{
  "intermediate_size": 1152,
  "norm": "rmsnorm",
  "positions": "rope",
  "rope_fraction": 1.0,
  "beta1": 0.95,
  "schedule": "wsd",
  "decay_fraction": 0.873,
  "decay_shape": "linear",
  "final_lr_fraction": 0.0,
  "batch_tokens": 262144,
  "max_seq_len": 1024,
  "doc_mask": false
}
Each number is 500 + 25 x the weight over the matrix's rms, rounded and kept within 0 to 999. Layers, rows and columns count from 0. Numbers have three digits each.

# up: layer 5 MLP up, 1152x384, rms 0.103, rows 830-869, columns 192-239
# down: layer 5 MLP down (transposed), 1152x384, rms 0.095, rows 830-869, columns 192-239
# gate: layer 5 MLP gate, 1152x384, rms 0.0972, rows 831-870, columns 192-239
up830:511487531517499488496523511499472479529508517491465510497531476489535538525513489510500522493467489530468492504514467522475533527521522464468522
down830:545432473507479472520452487516472512551474476493494522505499476477500534536489498526502510501486493486513504518521506489483489535455439534510514
gate831:510506522516486511496487505492488489479476484530518510506497478483482504485467481515487521496509480469471473507550481544493560471519510475447496
up831:475506490505483518476469474518488517469497543489502510509558491519505488495503504505486491516535534525504476515471478489470523489509489502456519
down831:492554504485540553499475484538483478501482536511493491488503536488500483507504512521507465458543474499486473541492502525479509497530501523493483
gate832:494525481480513512483468516500489469510473526508499461498510427474468509478500415428535469515492481472494544471503428507507502492488517498480469
up832:492485548493490515487528508528490482541583492472510540491507496490494437494464542527508484516521552515538533460508508461448485495452506508519493
down832:531495514519574482518527483532526461427501517507472469474484545505473528542479493508537479485468521516543438526523495472507491565512512465486507
gate833:495492525457468499548458454529495470480480509535508484525512513533478456486512481524533480496535455512478513505509522472562533476501539508476515
up833:480491474510487545523474505481483494520528485493503504464481487471516504514514520520497461509498506518497505475511524483466497507524484489470493
down833:495508481499495475580530479517482534479450514546504544486536518510522499451483499512511525489469493580496478454489497454515516459503510509507517
gate834:484481479489494480570487509465512483514492526504494485457463534499494473519479478516515514521541520534539518533497459483484471519550489515475507
up834:532531493526479568474552463504465495475515494539493502507494510496480505497533489510513545500544509489498472526508549499486560517506512522505515
down834:510511497525504515487496488454508479474512488490452519449525488489551467519481486529467480532515490533541537491546537483490520542551507456463514
gate835:509472468453493493508551498547545552506500550506509484499502485522478477516535490502494490567516548496517533505464480539498465505516496495475476
up835:510440506546505480532498413517518481499510474460535472533497500510528505474452500477512479465455501526505500582522413469486515499492506476488476
down835:548476552490467462495520524530492507502492513493478541495492508495512495480498500524482505494499506510496522540542502471528529463471515478491499
gate836:545503521516496483502504490488449501499503534508476503556512492544482477497533527513489509510506497473441547500471483545508517520541477504455501
up836:461478527535467527480489517508438517517516529481495511531522515487451505507512518522472487522496499468495538471461471511513518457523533517491492
down836:489475505493537519492518474530526528510489499524504501459494498452488526535476525505466517488524574508536510467475502492492518512467489485518517
gate837:513517517520513479541484478503528541510531514492513516498511505533492504456457507512524477501483503509507518458533512508486510515499460477494480
up837:504509467519511477507489513491523505545507476508520531485516490516483488527516552531498524524483520489488500512485501500523519497546482492419509
down837:498480520510484548507450496554489528521499468498480514475499508556511513471501519505499497514492504524548495525512506506520499490481481463511481
gate838:432498486486499540484513482452488470510470482519509479478541512516474506476475541476589510508485503537473508535544505511493504537533514538459487
up838:521478497499512535521474494466519474552500532517463493458502497512505483462505530486513490493472494497482500511521483508495500477569514502509505
down838:480489499483521481507504520539546470456486499486497450480493528482491514568519507563483517484485487465543481488492491493534543526476490552457467
gate839:515453539486530497495505548485514489540424496494484518458501486538516477497499471533492456512532537494502503530500530511518514492462491536516519
up839:482474454531493513479539493508451540505470555513479512467507467528521504457467474514508532502473509506529493490510524503474547518478466490510497
down839:483535530535488493520557473528419446490452467487547521485503470515485587488507491533515459502527493463537531516523478526515489492476541478487467
gate840:498576513484493514526445509482484529476522500525506468500536492521549489483493501503495535529510517502449481540518521493469506471568535473506503
up840:505541515477468516503521555490471509502466519534493475499498531453512507492525512481497509492486475505471481495500526492488497496527500450492519
down840:529528526506467517522490473489518523506444487486521520516498567485459514526472509526496523499493491506540537511501514512523494493516494553524511
gate841:487509492464499493489516540495475516505473488482493551503464475495501455501510523518486508502465511459491514483503501513498518543502450475519496
up841:490490503504469553517463515473507513499481487507476487508478530498511492508490491480506499489506481471541469486463489474508520509479473484464476
down841:429528514555523510532485468520492526488470510494426488495426507498517486478480523465475530481458512498495515491492496463484512505536475464552485
gate842:517469450499530458557496511549534458489440479487541485519491475497474489510547482466494519501456532494481490507469527555505519479530465509529481
up842:506500472510504519485490482482491523491546513493477562520484511483491486484506506507510496474522487507471513481497485496482454538498485519491495
down842:512548479512459496543557481490538515505546509517485488473468520479482474513487500512549564510479508447509560477532494428505522463492503541508541
gate843:498499562505452509499527490536534514505468499483474466522452498479494499473518499483533516531437504471518489519482536511524554453501533514511454
up843:511486506525482449524536544535504518540490518499491492476505516516501538479530474495501481533544504475501485521479534430496491479531488475455470
down843:527468475507423518553543503503507506494499480511499477502517516474509494477498503482524507535540466502496473502509484457472491485494520509532487
gate844:470522469516536506458493520495505567461566502438495541538531522546495509499494522559483487521514520504499502510478524518490532501481524473504564
up844:514485471467523518508518460475526463491450491481487515506508451497493507512483495486515504526514475464468485492435480494462538519476461477519458
down844:502515537510524473434513484455521517497444540502541470516506445495500518502540548493479479520495481499487509453533521501463493516509527486491495
gate845:515507448518517511478514497480496484476486455472526434507502549478523532445524478503546524481495491530514479565516524495528516498540476526487523
up845:468490512500531513523499531508441534511501535478506511471556498525501502504510547501525461508488520491492492466519504487521489507531499489495517
down845:492481484547527483523487500492494467509482540527492487485496499473496478482528483491494536518512478499466491499517525483518494507496518483507529
gate846:510506511516524502511492485511509534519492553485509525546554561528501520491512500535469468476504547432486483510498508500515516511494508512476553
up846:496490465445457543515518496527481506535451464483512520508483437491521481562467505529503475487505501497519518494479494540473519484522485501473507
down846:504479455562456478520506503532520495469443517471461490485473509455533465420508497510494498522499511476461493495494482486469498480521462499514503
gate847:512534495511475474502491474481552502538532487522495497511514485481500493492448478518496490504489478476506512501504495501505517510461499480465453
up847:477506494465513496486481481558476482501523474484526531509487522524490480508533482505519488483473512509487501481512483509492512528515454455512543
down847:490530494487481513496479511518469486462493488505479515433490460506495519535491471519494498481516530471419479515522459550483481560509520499516499
gate848:471472490548435475486476447481490490463483459481497473523519492503526520486543532459455530503468505506504520466508480531504452527538499482520559
up848:501464473511465473454554470522478513486520540522511491494507486545483523499548502432487484488487523477517466584484508439523461453513456549522494
down848:495502511485498508511493517477498485542523502490487523502523525484494510512478497527524507513507480482492523489500521539521507526515516504493498
gate849:494518481522487518528477523495535491511475520486524500526529528510523498492520481477505503530472531499538514474504502516517526471473473512522466
up849:509522446515569461485489492503530499481486500522494457511512508524468507482493528525505510491525498505524487460495458519567546526523482503519468
down849:479528528484454523507465525477490511519459480494465473527462509455520502477497476526501490471500462478562550510504467473488492454507499543530512
gate850:502482488457514537440514527543520534507520490512484525492484514529506536535475485488515507498500455497491504469477500453471475520508532502539507
up850:466533511495511447481487478497531539503476463542518510511524527536466492504534516513506484446500493530540504495533517544507526513522497492491523
down850:493472488511529502528516520494491517513480550485513463502490492467489474509476482512528462518506499511496471479456465498527474529437502468474491
gate851:507475493493463519476490541530504479551471471497487521504486521554489496467457474489539545491515553520508477525535477486480507531520475560520491
up851:533563492483471514496525498488479489536508439540458536518485485475486445515522468471538529492539509530515476482513468493503509559496480516462520
down851:485490500453499512481550492568549470502494519493497522526513565512479494468529494515489500512550511533504528484525498450538512518496503505512506
gate852:494505454519513476472499476477518493515513499529488506505510486513471510504508444511525506526530476520475485499507480499514531474501487523502438
up852:525489507471492497524506490523551523503477507528493523478467484513463529474474512474533489526490471499478533466510502483502526499501488533495507
down852:496546480526514465477531521509488494486503508445493471539452496463511489482523513514524489528522490494485511527522476469449538482513462510551479
gate853:467516469523467489534468510520506495502456524511487523499535521508530515484468504508558507551540502452517559506492512471481499457495497514511552
up853:499452536463525519519484505462485471517514481534524432507488474520553511471512525460504494571520528517472531522514501531482524514549487530494449
down853:483510531487505534447519478469523544464510535495518468511478475530486498499519496519448512469480513513499462522511491494477531574497539517503488
gate854:534505538505482510512459513485518497523511539505470553496471517483516525517516475488513503500503492489488516494452524461535486487549463521513499
up854:473483466494453527509501508469463490502480477468496505536544519457494517500506539489517521473559513495487524527466529462515530527468509560506483
down854:494536466469500531497476505484474484534511552504459508472490530505464497514508513482520491491481534478502524544484528471501500481525512534512543
gate855:528504519493509534513524526501459504510453481518481498498501510530480497482536485534502541515502485496453517461462511470526499496506500521487474
up855:496484486555514516534527500533488499496473483506511524444533516487509510506482512490509465500483507537466495465466470488540499495494528493497545
down855:475486538427482511448488479505541461477525544499525432524494540447492464475492462525545521509519492472538487516521515540519481499517501438501514
gate856:486470510497550484526461468496509488524439521504483495446463481515496522472478476472451491445521476500462536521489439471505466511465503495472504
up856:476497500532465505459485421475481509513523507502464486476511521513521492494495484491489511497519474508485487451469495510520484504501535500461483
down856:494505484466552487538528513499525500441533463499503503527508496507506515479544510517488514480514482465456477442494508479465467519493515539507507
gate857:487523535472465492497491514505512477501508479456497543489543449465525500459469526530495496555514521485520507491508492510475451518516509470498492
up857:517490521546506455480518513478460502524509496510507490488517485476475452467515499535502456522509455520485495536509477493482543494532489487480506
down857:527490454492533510500505523472528498497482508524525503517519531495518529490517515511501498482502481489441476517490520485543492488494514523494519
gate858:506537452477561472466499461519489513511464498503560486548479477442524468497459520530495511476496494512511504481513513479510489488477561501496521
up858:495470541449438494442496456446521537465493569508484488507451490507499491518544546466511500512536530475493496486495522499479503482533460481478499
down858:509489523515514511526487528488519490481468533512497490499516468513473572459452520509492563487520493507513520479519537515501491455525523516460448
gate859:467525540498531545465474493485481468503504498503526523499475499461469514460497489518513496512510434490502466506482512505505476497471505480502523
up859:455519465471508500479471437481518487552485446457496467532506464503520484541504472505478478510494475538522486522491467509486468494485497538508484
down859:484462499541479509519517481506496496516520477478473466487511528452488476470507508481502459470459524500531467484470520505503473495528460514527463
gate860:476517525502482491513522519443489478521533468531547550532516479550484484492534504492479528491517477509498519498502516479485557548497500517445513
up860:480516534519518474472493493477490508467494512487477510473515499460501497535515495530456485534462484475471471490461513451500460527491502530513506
down860:509490502504457532510483500498512506503494490499514534509478515515495509516508512503480541523524523496505483455513499534472493509481499522470495
gate861:510499480508496498500500483520503530530488497467465498509493510512518509450520521433507420534483516495489532473510491491490475482539501534520493
up861:509501455467509520480500497474492529469481499497501513498543508520499456530503532483522501490467490487504570500520506555492481455530514490512517
down861:484468530485516459508483505510510530550473453508510512521485507494521531519491508491513488518519484512498494470515460496478464485558506530484478
gate862:510504517523502522528496469472508480477518499497495515514532509474537496515475536566491474506480520520530488495476493518486489539493466502526504
up862:509500534465486514488492517524504492493506520522484471523467483526495487494520517521495529488507503510504532510514489489483495514510493467531474
down862:532461531497503488459517507504519509506489485475509537495493511476521485548451471501474532462460529472519490494510517516465540481500516510485462
gate863:473514516470507532470494507483500495495477493461500504486540510449487539585460526518528477520507526478487478488491477512505509499519487477451484
up863:496499490486469471467484503496500485459515500451506517503456547470463507519469503485474519504482515536507489536517495517509461513488503490479497
down863:494482572515525471467527455514513525502520503510544486503468521494519481492467500495478499478525527473495474537522528564540522477465488511456507
gate864:491509511482503449518496504472564495484516492499532497481550520504483511516501457533469532510444494467477512532486514489511506521521528541503531
up864:486481524419484481521496535523548475516462498547493513492524549495500488526546504495501504545522510496461506565512517484484491545486518532497532
down864:509519503553464477481461498479537537514497527481491473544536466471472466442533528492499479482505513476510526472518528465515550470522517506478483
gate865:505531493472493502513495491459457524494492474522510514502512542516444497502547456519514450477452499513483515492521474487509507510528497479485528
up865:455534492477535507450495451429474479524487475482510530503505513509500494497522499535483504500459542526506500469474532515514519476510509505490495
down865:495548531444452497505512525525521544494513504498546503437502484548483455524469494475496494473479524540484539480477448480523500487514499474556487
gate866:492520509521476486516502469502509496482524511504500530499496474460484510484506458449480499505485522545508496489492528475504521532510489481522521
up866:532520486515507525497530510534514535504541498486532524468513520502528540506504465515514503511455511523521444510512528456532480498478507513489511
down866:465498492474496487537531488480495489499516474517512491465482486494477496465522506465563479458513516500506526490507515498512509506486483572514526
gate867:541511486481480449527499453519458555459509459542475488491514453474502497483440518493466511520480486494454493505510494508523471499511513507501490
up867:518539479509485521485488451517509462480509512515509478484505485536501490483442473459497540524487489504462491433509459490488495545516559458533493
down867:481523483521529503490541493504484499501514483482486525518474474496511481465478469551500482489504511482464494506495531506456488529481494499518547
gate868:513517475458510524510515520497437491484514495509478527506480531491525484537525501479491495465501508487498499515518468488465472495513477523454522
up868:531481514561502461567471460533486470503484505476447512487478521481517475584488448532533477482476490516449477494480470512469520467559497503489481
down868:507496535476511505497528482488450489473528444489552501511496508510537520507467496538540561488513516543507497521517491478497485499542526492515534
gate869:515478493559501520484504490512504472553514574497510513518495511493504527494514471505465510454498490505508469500490448559501460509509488511468507
up869:523492477525515498514458485510491526494480528503512476533489494499520524495464510472516472498497491495494483518538517547542478487448487501517456
down869:516496515490469497471502495481524482485474524502506495508472544475506542492501490512492524459532487499503489511476527542525529522479507537533503
gate870:522475512486489462466464583553487489526534497493492486529532468494515513508466464509543499536511495453477491506471513514510458479479489477519535